config = dict(
    n_head=8,
    head_dim=64,
    norm_place='pre',
    bias='none',
    parallel_block=False,
    init_std_up=0.0142,
    lr=0.00194,
    beta1=0.93,
    lr_head=0.00451,
    dataset='wikipedia_en',
)
Each number is 128 + 32 x the weight over its row's rms, rounded and kept within 0 to 255. Layers, rows and columns count from 0. Numbers have three digits each. The size before them is the row's rms in percent of the matrix's.

# q: layer 7 attention query, 512x512, rms 0.0926, rows 40-49,104-113,168-177,232-241,296-305,359-369,423-433,487-497, columns 64-127
# k: layer 7 attention key, 64x512, rms 0.0835, rows 39-48, columns 64-127
q359 084:117129117103150169147090134121109128150127131104091127143173125062115140074118134135132153158123127128127167161112126127148139128191099154172138087133151130102113127087192110078119132120144175
q423 083:103168140147156126151107188164131111167156115139148165181087119130092141076197131154094132147114131155108034158086102104148153181142134160108122182112139168156130128071158056088070217179186182
q487 088:072171161120176193150137122108179105103182131133098168144151160126111108108159154174115119146125112166101077197116050090154115125108141139167145122147133140115115115162171098088090173169148194
k39 127:086106140137138094165174055162127156148185056140113128159121123090160089155171183179156172128132178063100056087103146139170129110084190143155127143165138167128123140111180091107089108161138226
q40 096:112116087096101062082069124125138128112143081166183159127111153091096132127151147112079088199164138111165113151168139112181144152125107150088120161208159130084080191136209147134159182098060059
q104 097:095144092081101067085086176136134135083159102157133200125137179117143078164125127155054107138174145079195098122170121143192118119135133171141101147189140161141122172122158133135130154101068084
q168 099:087115068111132040071070144126144105082187065160171177148120158102115109121186137156081090176160154130175086136147088126158143125162092151107142161216179104147095164135224135133135151136067061
q232 089:088146103098111102100108193172133130098154099161130176135173206120106125144159125160080121158168142119166081165155144119204168130123112135138115119199168112104087144147173124143133177131044088
q296 098:109150088082066114109119217123122135099100162137114200118175193108134086179149139149054125107133151091162115107155126163164139141148131193120117135131119133114107186138128149167135127080114113
q360 086:120135106097144121113150128157116110130121050174147188095097139128115078117115124158088065108172142121179124143128087096168117143118128180115022128130168125049109148100211124107150147139135038
q424 081:115095094131164066141074116155192128141158038155086165116118162097132148129160141112069155172131149137149081159175089113200120166068082071086140129170148094183063112122204159156100153140124099
q488 082:085128120128175101133140121168171085127163062170183160133090097089150121124187111206105077152124130136124098165187115112212136128071107079102100140206128085076112196132160130090122152123102055
k40 123:128094085123166155118062135108145129101174107167123125124132153159120160088151072106167150193102161093140077163152107118111087102124081122104140123143134141170155124084148149124136141159100107
q41 088:147174130100071122064170144091076103138113118110143103164128088183144154157093121069124089061100145117114122120083116169082089109201163171117150173121134123123115123171131132162163157086148160
q105 085:125137133118062126056151172118079146123126104124119122153088082160166140133104148091135133086119154097125129133114113180151107124139154207094118182110132128132155165114094097115163204100137185
q169 085:134172128094067138023138174068070113158139135126141130169141080206133147144119131106106108120110149121102103136074111164122101131171150172116138157148143138129105133156128111124176174139112186
q233 077:134138157102055152098143171088083095143145121136170118158108104178132150160104157061142129099110175094150148145102134170103137137166133187119130175113129122138101156132092101148178162121122175
q297 082:086104154124065174061158176124089142118093140135121120141125117170150166144116128097158134096102157096163131124117105176159102142124153184102138159108131147160118149121063093144156174113158151
q361 083:117127127113101144122152168106121113127147144146137153143143084161187157174118167085143107114072135095095070149057155159050092175200109130150125139104078108126083139130120182121213131084199140
q425 071:079188145112082117093077156104073109109114162133167127178117101150132111169118167064095088117157130155133148177071122187095104202123126142117123127165114124120084113146146155113112175116111194
q489 072:127147155093078071096105135104094137135158111146120084144156110170179179171191165077123075110115155040131142161080176143143123158194162150092112162102119109097075141154122181118176131099131170
k41 122:142184103116072082055092122108081161172109150091135134153061091192095130164102102089139076134083193050086102107077119173121100132161111190087082148105081071106127059140096116095128179164125159
q42 101:134120141112081070143140126089154170128125136118087167110167133136162207125166079122169097127116153064125124096088158156095111137147151145133162093164121121098087091077166164105194076103139135
q106 090:147112142119136108124139106075130189126128127145074154095181140141121185126150109125154110104129118047117137113087136153083122117105141151165187129163131136122136050056182159129148102153108097
q170 098:133140132091108064141159132090113137124098112103114165091159128153115183115162083094200103134125127071126117091080180150073155135132124145114173107140120133103098106077156167132174110133112150
q234 095:160146149106099095126134136096149156114145115106133162102184166178114160101152101134195116143121145116111137112083141121090169107138139149144181119198125147111130082095189175088147103141133152
q298 092:125105124117126126161129185081159184106120116139093110071167137126123171169134111089177122097130134076097151099104137151069167142099161180161166140125171139120136114076171119140145125142143135
q362 083:197137116067098085147148191140147160093141096082059157122157123197132122118139095106151087104080139159103177113091179081065153170133103133094107097129132182110099103152209117159188094159173100
q426 082:143158089129065105110211171070119136081088083111146198109175124139158189136095114153155080097100199118139142108129117153154111131116148155091156118168098139085145087093139133113196112148108161
q490 087:169118163102085149144171157120101163113132122117183100096133132138171204130143099133149104156113147149122129038080218117110127157167148132113163090153157123036137112143150124147181035120107097
k42 121:094126143175132140121160164083137154086082131125103089106186153129146135123106072172122125141137120170080138031118168103123136131156112137099174111136114070092116097079130170123241094164139177
q43 094:065181111128080132134117087131084170099120106129142127140119161115154116120122165097146116070144090109105151115154100152116124072112145180137091094168131088166139104195120085189147117163145126
q107 091:041130151132095129148123114161066166085115077157195148149134138157148183097140167162173110167142133115138111110131132116109128000163138125144111108123100109138124095174093125189137121119137073
q171 100:063187114149077127155123135121082191117142084170182151186113129152158145090149162152156089132137130097109122125146100157129125068113115089147098136142113083152145110197135107186125110139153115
q235 083:093163141115106137155089133163088141110162085177213161136116138130147156137137170176173104135130100105116141104141135109135125054124132164162084129143139119158137125157112092189133100143118093
q299 088:074151134126092114157104133153062146070115069167209138172124110150153112092103189157210117135118111130149120097125161074126131052131124143120114100069141128137114159185106118184140116095140062
q363 083:113147099150118134187171183142132159119147105189174125119141074172134154097142184199136117130113127097187111097123098123091148137098123132146127119118120108131129176163172118207090130134140140
q427 074:116171121157134138157148061131095125102159053072140132144087170114164175122194170126110136097156137090120112102154075209144144091093158116154123095159095095104115103147114151143128109169105100
q491 080:054170062122154149141163093123126098136122113121155143122115125147133123106158182134147102134129073071149154089143110214133150073098137146116122098198140149132111060158132159153087134165126107
k43 124:120105119117093164106161123113156162106129112105156146114100159103128085111146164139159143072133144114095189135136058150118113093080128159131056176060121147165130070143133091100103173102118120
q44 101:170112125134118170127174193123092068087085136135158076145110123114146103152106154159161139077165128138146150145167117090078078133124146096128135162133062130064157142142102087152124042074117137
q108 099:188099133155135176104133161137114106085099121107111082179124123152103116160088165166158151079139126128116169174185142088070093112113141117134114160157093128077138142109111115156134079079113122
q172 099:157106103143108146137183209103105099088113126107159061152124135112119114161132171177143154121125128146132127173164091077089075121098162082122100144162068130090138132108139123142116048079143122
q236 092:167103134152123192126118179146094108123093153120145056158119159127126113105068176131173166084172117157129167178193131081047093160102132112137092178143072107080118117136136128122104059111107133
q300 093:179130119175122172090105175144090130090052119127098064185095124138129129145073140154211146065145121116120204180140144107037115159144149138120095155090090120103096148119073137162171091100127109
q364 080:134122130122149120128153166107115113087136140144144090161122169127151149130103116094150131065158144117125124145147102140064116174175124127112084158143059101121149141146133098114139047071111104
q428 078:145131061163105072119146158135116077088096151116150144123123147124120121119116164147139143116138110124174127130149117105065078188078141151124084112140081097125126144154133119167114073121154208
q492 083:138171153115158094104157189118133143127141151128173142119158163143138104101121146149086128073151093110159146111168117157108162117102164065140049076112089091076122123155099110122138072125109173
k44 124:194104084147068147125162138119151156118060088075060127127108150138089120135176116080163136104088152139136188171112123101084135162122128071170149121179108150150175102131101114101109075062141168
q45 095:163115136160072095166177184023146126118185115181082157104165125116177137133156194152118136116129114153136209135173164148077146113077028110121132134137107095057048155174132148158098125081106119
q109 095:143094130095090106178181136052125083117155150167093129065185166109125154129138220122139103083135096158108188189123151128138184124086084130108130138142134107083062184152152158107110115078092074
q173 099:162097106121078114144181161040134117116153134172105148106165114129143119171141151119153101111113108132088176127173181151105141114097046127108146161162078108069046150164152143135126147111075135
q237 085:168095155155086087188203153035146101132207134191094145105169137142139141112167181162132118098135099144095173140142167152100165090088062093099145149159124105067054160180132191135103124087093145
q301 087:158107143094090091189159103093118091130155160162083127083185174135115135113135179128134081060133113115117178179126122118128144146082082126094136136157127140126079157124137193146095106093097065
q365 085:170181171123096124207139154123135103152119126205157134138158105123192163151132150130105139135129137139104161084190107155112195172102077100085117105125089152101075104165165136162133128118087137
q429 080:107163115108112112128142141075150134097107117172101150132181074074155093101126140146176131104154131111132199068167131137110171146112100107135162106108108099111088140128123162133060106082149097
q493 081:116161120137101122204142196121163077133148136154148089118125120154196138099078113130118136092123123141081160095190127140118122154068085075128130118111128092082076110179158155182110104083148101
k45 128:150087135122133129147154175055128121071107144158147145166120136125139132088082171127103131091119107106118156103141092131094126133104112098121149162158091120097097217108145081120158145081124158
q46 098:049120135138089053121043133069131126166134098163156129118105161106140036157101152125103136112103159081099127122048126171117119172162125120136132118144113128146121143146138121132068113184113142
q110 101:010121096129149106126136165026143137169153130134150116070131146097135113141117123147102169074130197111110150108054084081101105163162112146141105086120140109152104127129151155117042144168111094
q174 098:077092127143114063111052142067144141139124151144174124125082155129096033150091144130109177099125157055068128081032113121132099161153131121118140119132145119115117135103113122160043169162138155
q238 087:040128088119115078080046168045143150171170152168147145122107179096119094158119133165118145057124183077084166084065106128116128147167110111116163083126146153157130139135114181129075128170131137
q302 093:000111084140132141108125198074147130170148146159142125072144156082140127140099138144106177081122213092103132078092113072112104149124134143146134093105150117153123117151153177129052122154143119
q366 082:128147113157153064148073107097115119146157103132142158101089170130083113132103116134089157142084155113062133093070107151098120188145118096115140085110136145100071101185148118119128101155071181
q430 073:126093112141146073088075113039171148138125097129193143129127135127085121194123144089095128053119093085098117128160119130103138112115113102112127089117078108174141170145170154096153137131134132
q494 079:121087138127113082125042094085119124098142093152157134168045125155146117140113132132106079158060107126073166120108117149065124145161105141119117151145120122126124119163104113108116133153095145
k46 128:068098156039169112150052091138105152081101148145149080125119154130164112167120132213159188145106176113111137116108058069154104077144114155101059137129101096115135122076123159131092126157122138
q47 103:154161128126153145107122098147147120145167135154149122200188131158130126072128124156088158180137187155143118152179102131149130140132120161143113159086204136081073164197119136138127107156112124
q111 095:092124134160130151098143110124147168174156165165169101192210145181095121107108135109078137133101159123185109134162118122171125087120139130175119104111152179073087130170141116151109121143113095
q175 098:149148158120127141095128092124173128116140146174172107205198108181134137091099150134093113128176165132195136126149106138112131178150123145135099194052180145089094176160130131151126091127123094
q239 086:138134125133125114095144117108133144099133196187138104193195128165117103098135143140100120138145165133148135160174073143147142143104100123147085147089149154108122155175150135154124113168113141
q303 095:085129101132117131102130139120107176142157174149181095202196134160100113118083161118090116132094145108175099155148117126139120078075127111157101071124146140124128119183150119152110121200118107
q367 089:101173120092147119121132175154158127096186168096191128197188142113139117126075130137067125141136143162129112125154096159136129140106131110096134118073137164097098194184109111175089085138085137
q431 087:180105129105123170151165102108123119174076146162111082149177125153148141104109123108178083104152142084148113138155148107108157143073140131127105146118199141137102125130106090080122111166127119
q495 087:115106157131184159121142119074135074149179124105140105173179186153131165112073124140149096118155161074153060110173159154180105175132137088135143099050138165067078196168094111096137107180129096
k47 114:154185181113082107091161079099158153116093123184126072147123126174135165061103095146152121135141122060182146063097156131159122194134123116209129144129155134098171093136121152189096125128147101
q48 097:082139105116136060152124113159140142134093142150108101124123106184114054115102092129171133054150153155115130206147149109134153102117124107132135165103130104122118159096141180131126133111089117
q112 089:082126059116089080145110089116125126109097175150086147158122121173097081109095086148191120047147159133078146184111129114073164097078144152105128140092102122171088154122138192139193116139074149
q176 098:062146087096114067145129099168123120124109151132092108139130124186095067103095103122159160009091143128078151196187122118129171090091134131134142151128132080140135148107122185143142145113088136
q240 083:090136101093099085180150105183113137149088148124084113116138126159120068096105101139172169028136144141086125187170138093093181057111122115141153175095122074147116151120152225133127152109099126
q304 082:095113066125111084162129071134100129118117173157064156182134141163110105120097104157194147051123150168064163174108122107083163074082165153106152138112110139190093150132146195144188110125081108
q368 084:137098130084130104127154051149118154140069092171111162112114149145119086139111070118146113038122140121133135173158157139145154101096110139150190164074172122151107143137154222115111144077146125
q432 077:067170172089097169170138088151108146153087141135144123128107131128103073134107078167105121102114109112121096175160129108084154153097197134149121182123086108085160185080143171143106101083067107
q496 084:096126146168116046149115068141111158124110099113092145098075144113100106130090096147108138108140131118161099145149139140113122137138098122157185161150145087145096168089125160148096147096159158
k48 123:062099080139132113112152142089116152117085095103150105141066151186051080148088057114113147074082182041112122153134138116159160170073164134089122147192084076155143143055124193143117120115124090
q49 093:133083149154093096120091176189099150123141128141120107137113156104118087147181108099134088099166112084124108098129131156089129126158140133096140119163144112110166147123128138119129136093149133
q113 093:117103138186137123144112131145137160131136096108162156125131111114132129158194107096131119120140140108144111086106149163087137110180167115095146129094106130064170131117156106143150100071127145
q177 096:126093157173110106139102162177093171112096122108145137143088131118130099154149094131158137105148091078150106120133089144088131112157122122099119124128086129091155152111136118103132113090134139
q241 090:124106144167136097151097138133128159124124102126129120116098126080108131159174116078118111075149124097130083088136116167079130121171129155102163128139128129093160166116148131116149119094112146
q305 088:088124117180154146133092112121160163112153075112135151110096124112143125160151095129112099088136122136139105091104144146066124130189135135101173138099113132077146158165148127121166118099116144
q369 081:126148122184118102109141125143070187141164091133159128167044189119111165077174083134095076139195129103167129121117097156087103135232080143087175158158117131115155167094158098069149153087095101
q433 075:172077089120101072035114205141076096135076141141114174146189162128100119133145097138158066123171109131143112138167126086139123103210149177129150162129141133092135144114164142162153133118138178
q497 079:116125122143146112118085136142083150125047165168173166121144182128108076128133104155081145136150097126124130103154160149134127187153111100153147077092154098041146183084127205063163116068112103